{"norm_eps": 1e-05, "positions": "learned", "bias": "all", "parallel_block": false, "init": "normal", "optimizer": "soap_variant", "learning_rate": 0.00432, "beta1": 0.95, "lr_head": 0.00515, "max_grad_norm": 0.5, "decay_fraction": 0.48, "max_seq_len": 2048, "doc_mask": true}
Each number is 128 + 32 x the weight over the matrix's rms, rounded and kept within 0 to 255. Layers, rows and columns count from 0. Numbers have three digits each.

# up: layer 7 MLP up, 1536x384, rms 0.216, rows 598-657, columns 288-335
# down: layer 7 MLP down (transposed), 1536x384, rms 0.17, rows 598-657, columns 288-335
up598:140123152131095113136114140107161099191145071134097170068162135132118147173129143166174153104142135144097138080150158123096095112141189135102150
down598:087114182124124082162189136154135172129174106136160100163134151123141069143024160142125161158135115130167137140095137122149110108085139170134038
up599:169131138121066152138073140098090087138098152124103091117109133187133102095111093088184150202134154119107121172089160089085149133160180223100122
down599:154093108057198091178115128174123212082132161181109081120185135159128134134132056162146139168108119098104134134100138063092124170157124123098119
up600:100107106086107169111103129144149139065150161091111107147102125212130112155136126128124133185177186137169147130163101128108175131112129157134148
down600:114113150154077068111143085145165162100164120121193103110105169129117117070135163134110154149120093080029146117104127093113144169101154142135133
up601:046105103124104126090172149149111104210151166111105188168114144170110111123083093151155067122097115135143108120121070133090086122107141167136157
down601:143117136078107167164145140132139111167120060136182173126089077179044099099137112074109126169129113162155135132152188124151122146163199096110137
up602:133148138138149091111080199162111124090177150140116090113141080124138099038135127138169113114092144146123078153164154086101135114077149128159204
down602:151170047143168161117068131167134087129124122166142121125198177135154059072077124105118125133122170121170125131084134138127122104130163136128159
up603:122162086146133143150111118114143132143134149156114117090122086166156085163125099129106133156107122176132140064130104130142123189138158089116164
down603:155096084189171111158148114181135114125097157079135103144205082129124128163159129147100078123228140154070100176078106109110103144186114114134107
up604:153091075175099175141173105111063125120169170074133158146101157155070133135130155104190176147111168108186073115102152097113182127142136140114135
down604:145121157146149103140093189093149056132114105157177064150145175102179128134133133135153177146153061163164134084106178149149111135113127196096130
up605:144190166101109130143045148123156091140101041132077128126146147127124088113103170089156128116147166067107162168097065174111102147106137074160080
down605:110088112079157049160158120147150130105127122152158095119125100104100110123068152074155178117153134106106120109062075131131102086133192151150145
up606:119118126142167170096130174110110124093145192085074098181140161113135152095139149123107068145161115148112125116133130106094117101116097122066093
down606:073119136117110155112090145142086164151169101151114194125092112143128085106083134162113076154139162103126161126131060123115108069129109103117126
up607:170155137172143167126088116154168176105088110139133124096132151180126167128169163145081050112104185137112137138105130154147175102101139157119091
down607:152107084111177137107109096106128123131121181028118175148051133113115113120133082191128128105103118139102127107101078099098082129124154149118132
up608:161094120106149114080170111129145124127140105113137115084139126120132100172109088077145160144154136074138125097176135084143117116183128188084103
down608:133121112188094124102106120156141135152150120134161109144140087140084135153122131099126045150140170087159109106097114158121112124195105159167088
up609:070129094162106136125172199171178134033105075145106066177070132110166121097134164084154104069041118116163113098148128096124124138118152211125170
down609:163143069157107132126091147147108145099124162135132173130116140120098100107163136137137170105129152151120126138104112040145085141133121133136098
up610:157163124138103083160142144074127110098249136145138128146164107088133080123129205147117177121193137143162150089112161103174145143094169098118106
down610:073152141161077077141103137097150179150116127118122101169146074158145130083077110071143156119082128128132163124074119116115160144067015196084122
up611:132124114112097114074131072103149134082103111115184189232038172150152188186101139096128129147180152094126113132164156112101122139082108138113136
down611:133162103185111158126107147146164083090145108091127126160055158199123127031063067148120150134158121096169192153199109166113136088105131092137111
up612:122138195114176124117067205080153180110125148151116111109174162171108107111126078159117150132128149102089098132109142073101144144115173109126094
down612:060138101055142146098156100117131152149155128108166185147124130070107140058130059113154092131123132190107116163115111118147127116118095098180177
up613:081131134141111141170109157178116102182115096122141079165091132109136164105138134096145148152120105110141143177144136119115143119132133154177124
down613:119140126115164124117131119118122130141091114127097158118135094148128141109157118116122089124120147134129128125122134133100164109107105107175194
up614:111110130153205115117058095090146161115145157105143105096118132077093167127136079096102122113112133072153140161155111148114106144180110098061135
down614:064113115131136093159165095070142129135123099136133117125094108146154162201083130149140137150155147121136181141111167178148170132112122112168101
up615:112120140130086150118146167115098093069134082137116081132198079090132157073098132074138129109112108133157122097095161099144143099150093150114122
down615:132153076137135103192092167128155108093141112142133143156100101152176026099123132116135107092234092140159120106105141099166128064140091082134161
up616:120104100151105138084154129142086164119130159099186119133109156067140158106127094118153120147145133151129241174175130136096109139105140152115106
down616:136119162113181172134151175141134130122180115126109138115160112153057128111137117107164111113130144139109107127133136111117123167151122106180117
up617:104141145063139157143052152154100131079131150162090136123140112140120127174130134061080177110126147078113115131152120177136083138129159108134127
down617:163081119206133119102120134074129137117120128118136172146167109134106102158106122135132140124078075142108170170078054100135168196172146124138140
up618:168124103092159114177165058131112106153160194167138142095095083208138140152113150135207105136120126243109181152105132145150140099110121119149071
down618:114094105148095119069114131165128120080068126100122113111100118118119104136100128129140104123179107153104085192140104142147068212119147094120152
up619:138133136138128195162132112124129126122096160164148076148146200109143040133097141178119143080119166145158098150075083145157105116094090147103133
down619:098115118154119140167181089099083129115116181168105160108193100115164101140121135121156123149130109083124139111137143149134150125092148150156122
up620:154164162154153155136101124141162136137187133133157101160116134144202145213102188166095160076133088152173165108102063122129164148108123099134150
down620:184154091146109097154107166163163134129153125086155153142121154183152187151137160139062121134091099178156159189110173087154204138135121132127135
up621:069151087165096126157176184106126191115113179138109153154102059126170105062108137111110144106149155151070106113121203132204111124125116057146143
down621:180144149101148119193139099179127053104121073140143111121099094105103142144139125167157118129129138121137179134168145162120140121158123152100143
up622:179114168070155093128120177187136071110102135094147113097172113080174178191098159125173124118082101159137096195121168178183161119077112116090096
down622:129134108109162178129166151146074112128159081067192105141127116101121146079114186158118172126118191064154139136101118151162203080093114141104148
up623:169178124169132111187073102161182121087081093118127157174164137177131142073137088118116077168165124137152078176173118165069128151090155127078120
down623:121184123166161151153106079088140186062088147131128130153171122162119131064091116104078139162166103152163129148092118196107149146128132117145123
up624:138151107076143097080079133167139135076136169124117093117124176132119160084123138106173140094133171115090163128212099124185140081104107150128111
down624:115135133143116127141125062157115133190112115148159128152119124145087115135154153154104137103073086100122145134025150087113119160132161143098130
up625:136167157131174121188104128100148104148166084119158109128122172148113155160117168080133053133088132110150165166104125133068180130065092142102131
down625:108089098111150072154130146163166167108078128083112159142154083137136139187161175108122157092140096123155101100155182189204143174142149153148109
up626:153164113101074204126139099129115177155121122067208165105146152148100143105188143180133172128149112080092109200132150205168146134108139186110150
down626:109097119096178187112124086136100152112130159131119141114135118196178143083159144166127162125106255129111085156095071101142130049144127197098143
up627:142147103128107180111100180146157175105121131093148110104107152108127125091140156150144147066170115087130081141144135133165123078106112173160126
down627:134173094138136127140094063127119154125105154190116141114162127103107121107108177125105179085057127121060075154163147146104111129153146151160055
up628:133090119146109141146103158110155106114126083182178061191104179194173154134174117122157174133133165051061116138171126131054102171116136119088134
down628:154089114205148148136074145126138110091135115118206152143147159147088111139055071168113165094089051145083137137099182147086108093153153159144123
up629:109087096152157095187117124157139118153154139118175139178072055158145061135115133112116105143093154164188105144100188132131098074112112152104175
down629:155083116107126173084184092105188070138141119120047134143090125179129106098110161181111094149167155124062125160143084120067178068128090086172138
up630:155119129168099166228118149098122122114177134160152164178128158119145134109094132145088138147152110069125138117174199113096134166175130119102135
down630:082104112143092102114179093136122081215153129074134122091131169083109146164167155168178102099133093135119112112132162172051188111169117091126118
up631:107134075110105111160145147066118150108100124093150157113106060124137099136114112128164107169196136143089072141139155096186153166171107145124120
down631:133136140083088096132142192083117090122094092177107208135083141125189178096142127098110108071156136119094091058175126146152159165149137130101191
up632:159122090101136132134117118130124156114105141175151094150147151128121131185145129116162135143136131134159097153128086150158097144153122123066150
down632:155189162132095130109081149152107095167105126169140089108103098092170089118112120142119142117142149107087109099152113164155189164131131068095097
up633:099199136146162136129133112091114129095153128134159083127086094143155155092145122176142122088187167172084111129125114123096134099095089165147058
down633:040144127110101135110169121116174183172116161134143097170137086117060155098128035165067160116202083071121124050122119135091137083096134187107203
up634:121093095138173114169116164051069072129086112092129112150127127113137114111113159128118133093118081162153067084155103130112173110121085097153158
down634:162148110139099116112130108144117116133107086133114135175138160127120124107131132149127135108138109073186111143113145091174109171171154129097183
up635:162141140124106083083159178131123062087187130114159081105080146104147127105120136138136080141146131145194103176151144083155160109120126188058138
down635:131147127136119165142154124136108134110194095150165109155138087086117112142108144111136181109099146111161106207100132076121160091163155157160105
up636:130143156141086157056089100131140125092110143229104156125107130132080142139185130142148111144133118109106069117127074161140103177162162116138114
down636:158146089162113103229139130135140151133092130068118129105109100135151086136132097098085162091105096151141133114124157107164155103090114133087128
up637:145115130119167145215126103105207100091119116091084145162039116181127075105088185159177116146141071133148167148171081190119161189161124133131144
down637:108100102117144135179129049132177118130181112143091108169055120079099152109106116098135098166165106172098170114161090169123160118199201138124097
up638:117187178116129125116126115121133135149143094093138091114157107136151099097106086129079157120175089131098119131166172108131169124090119128170120
down638:147147080104211128151128148138134191145115202125120074052168095150104102156191084108092142143194119072176156110166054093142096160108097157159144
up639:205127149157103068174052153158167107141119165175107065175069106171163076163131142123162119147144081114107105164092172120149138108169135081121132
down639:151106157145119099140191155126117158168090177153080167134095095125084192095113160133122120116137103118138118167182105118091141150115124165145159
up640:128144117116139133105136117099125118146128140158134158100109089112132133125069200204165105139135134131122157114133100110111202158117123177060144
down640:112164159170082105155081147225106160115106094096132106129132161115128155137132149075070176132157149141106125164123148150141140155148140074077102
up641:112141154174117166128091184140083162139157128069105119131155112100144081129112114113116056121146162125179160152194102143131164089158128126088115
down641:128157172170126161124134091115135109116128129117086160129168135156108165165158129128110080184140146117111130143105126116157139152094145114127119
up642:104130112125120119162125155138185153153172134142105130160069116145141099152154118073080102159105135119134152139136155140158145132144143137111131
down642:102164078113170138151111140116150135096154119131133076111138124099108124161126155080167104087166136110126111136094133114103186123112107145099132
up643:142096111094078118117155158118135122118133113141168142156113092127186174111074158118083107163158140076089114096136107169157172167112105134156151
down643:136102145132125079115171130109141134078130109157112101061138120093084115178063081104120102153109088126142161167140085103126161165083147063122115
up644:151146117033133155066140133197129106159128218134072151079109097142126140143130151162168083112108121125130101160092141094137170097139130148058083
down644:113105114108153166037145125161127183111140103061157119159136120117150143145147173106156098173179096113162079163141116173159174124137150156172139
up645:128136195148188121047069130175142122157160134145089138191142158069189105089085149159103155087080082132095124160102128169165153120122148093117111
down645:116116141149141109121128163194095119107114154173147153062125137100087155107121091140155137123102119109149125110128139060109080126057153089171113
up646:149101125172175144118093139112105160113191143137174070083149095062151151164127133117114097110118148134139120193144135132153118132143162040152059
down646:150141151158101089173120205107117125129186137115105094093113149141126111155134112170059119164166118096126151117180178158179184123156133132154125
up647:119108092159139086122152142090116117156167123116123197158145120199074100128191068124063115098107180110201071121099075100102092181114136206110157
down647:143148105105106079124142178156104150189103193113137111120133126128116125158136131138118150087036230071084122120072116140069083135159073137150114
up648:177146115140106094166150143148121111209095124175136142109112131129181140140129105144134172135140181069113129055145138148152088140124096172124151
down648:120127149165112162136101123155106137135090113185148155145126140086149087141134193144149154133139138089094123136118154111097161105141066154133151
up649:104179205093159159147111131147082122162144156120140150163106120081162073129151094135156127232100137025149134132116107214112090117145138152112068
down649:154101139130084124157083115146145057103079139149120225074077094051142142147176093144173046162089103104138138164158100151112127144140155129231065
up650:187125087167137178061150142078178139128103143117152146093128129100144128111066156150093151157120150123104112113151138157151111156150136193169120
down650:153078099148121119103122153156138112093119135144120149150106153142078076147127086178117066128106106100144165105130108102128091211117147102112161
up651:034119107169119108151115143089120077173131122132103098129133145115129121130154144089111135144109102115121160116146098135096112153117167104139135
down651:160127131116140136149108126085146152148124119113101138151090111158137126164148145113122090125148160121164111131132151146116161128098153080184135
up652:162137118190111145099191113134198093078117106122159155088111131185136160161157140129155124117133106103092113186140173145137159135198109135100118
down652:131080145173095082151164079114083077092126139202175069123109117152113104091125155113109117144170126122082113098083151114150155156084138201072108
up653:059102029109115115100119124193191089119143156082037128090168106097171141098173171125136160128135190170144126134073106170165114158168140162149112
down653:055142175121194154084123124147156153099167075160145116159171130106099173166121147134080127108117151098203148127062178171177113118157053118092190
up654:100096127144134163106098099017128123124097133095150086123178159118149091123057130130143141136113111128120156091173121106117128158137108140177131
down654:161170142142162096150154089077151194207130128126104096129097066116167153179097113143083160172141142103150163132036096115150151169143160109130096
up655:145087146112130125068115163180118058125051153104193098229157157131149130137089084091098077166160100075120121172110105129140198167139117162092091
down655:074160120115198176140171085132125136112220102126130116102116126131085153120116102156129143080116132097102088088072150091158107169166120148145150
up656:186127205074174137121113156155129083135138124077144154107087090151160162123093132071157102205103088100116163123150115116100169144183115143085159
down656:132137060098152144132098109165086152138126148148144190092193097115148122114147064091121146134134132085115183100129177106144131068139099104149207
up657:089152114165151096104121119162139120173143135117074159140036133156096169075150188083199075197109120085197087050151097177148124132124139129072154
down657:073156099108094136098121156128118108137194174162150175079048125168162130131208169049162139174123098133151120092080063104144139121150134122071126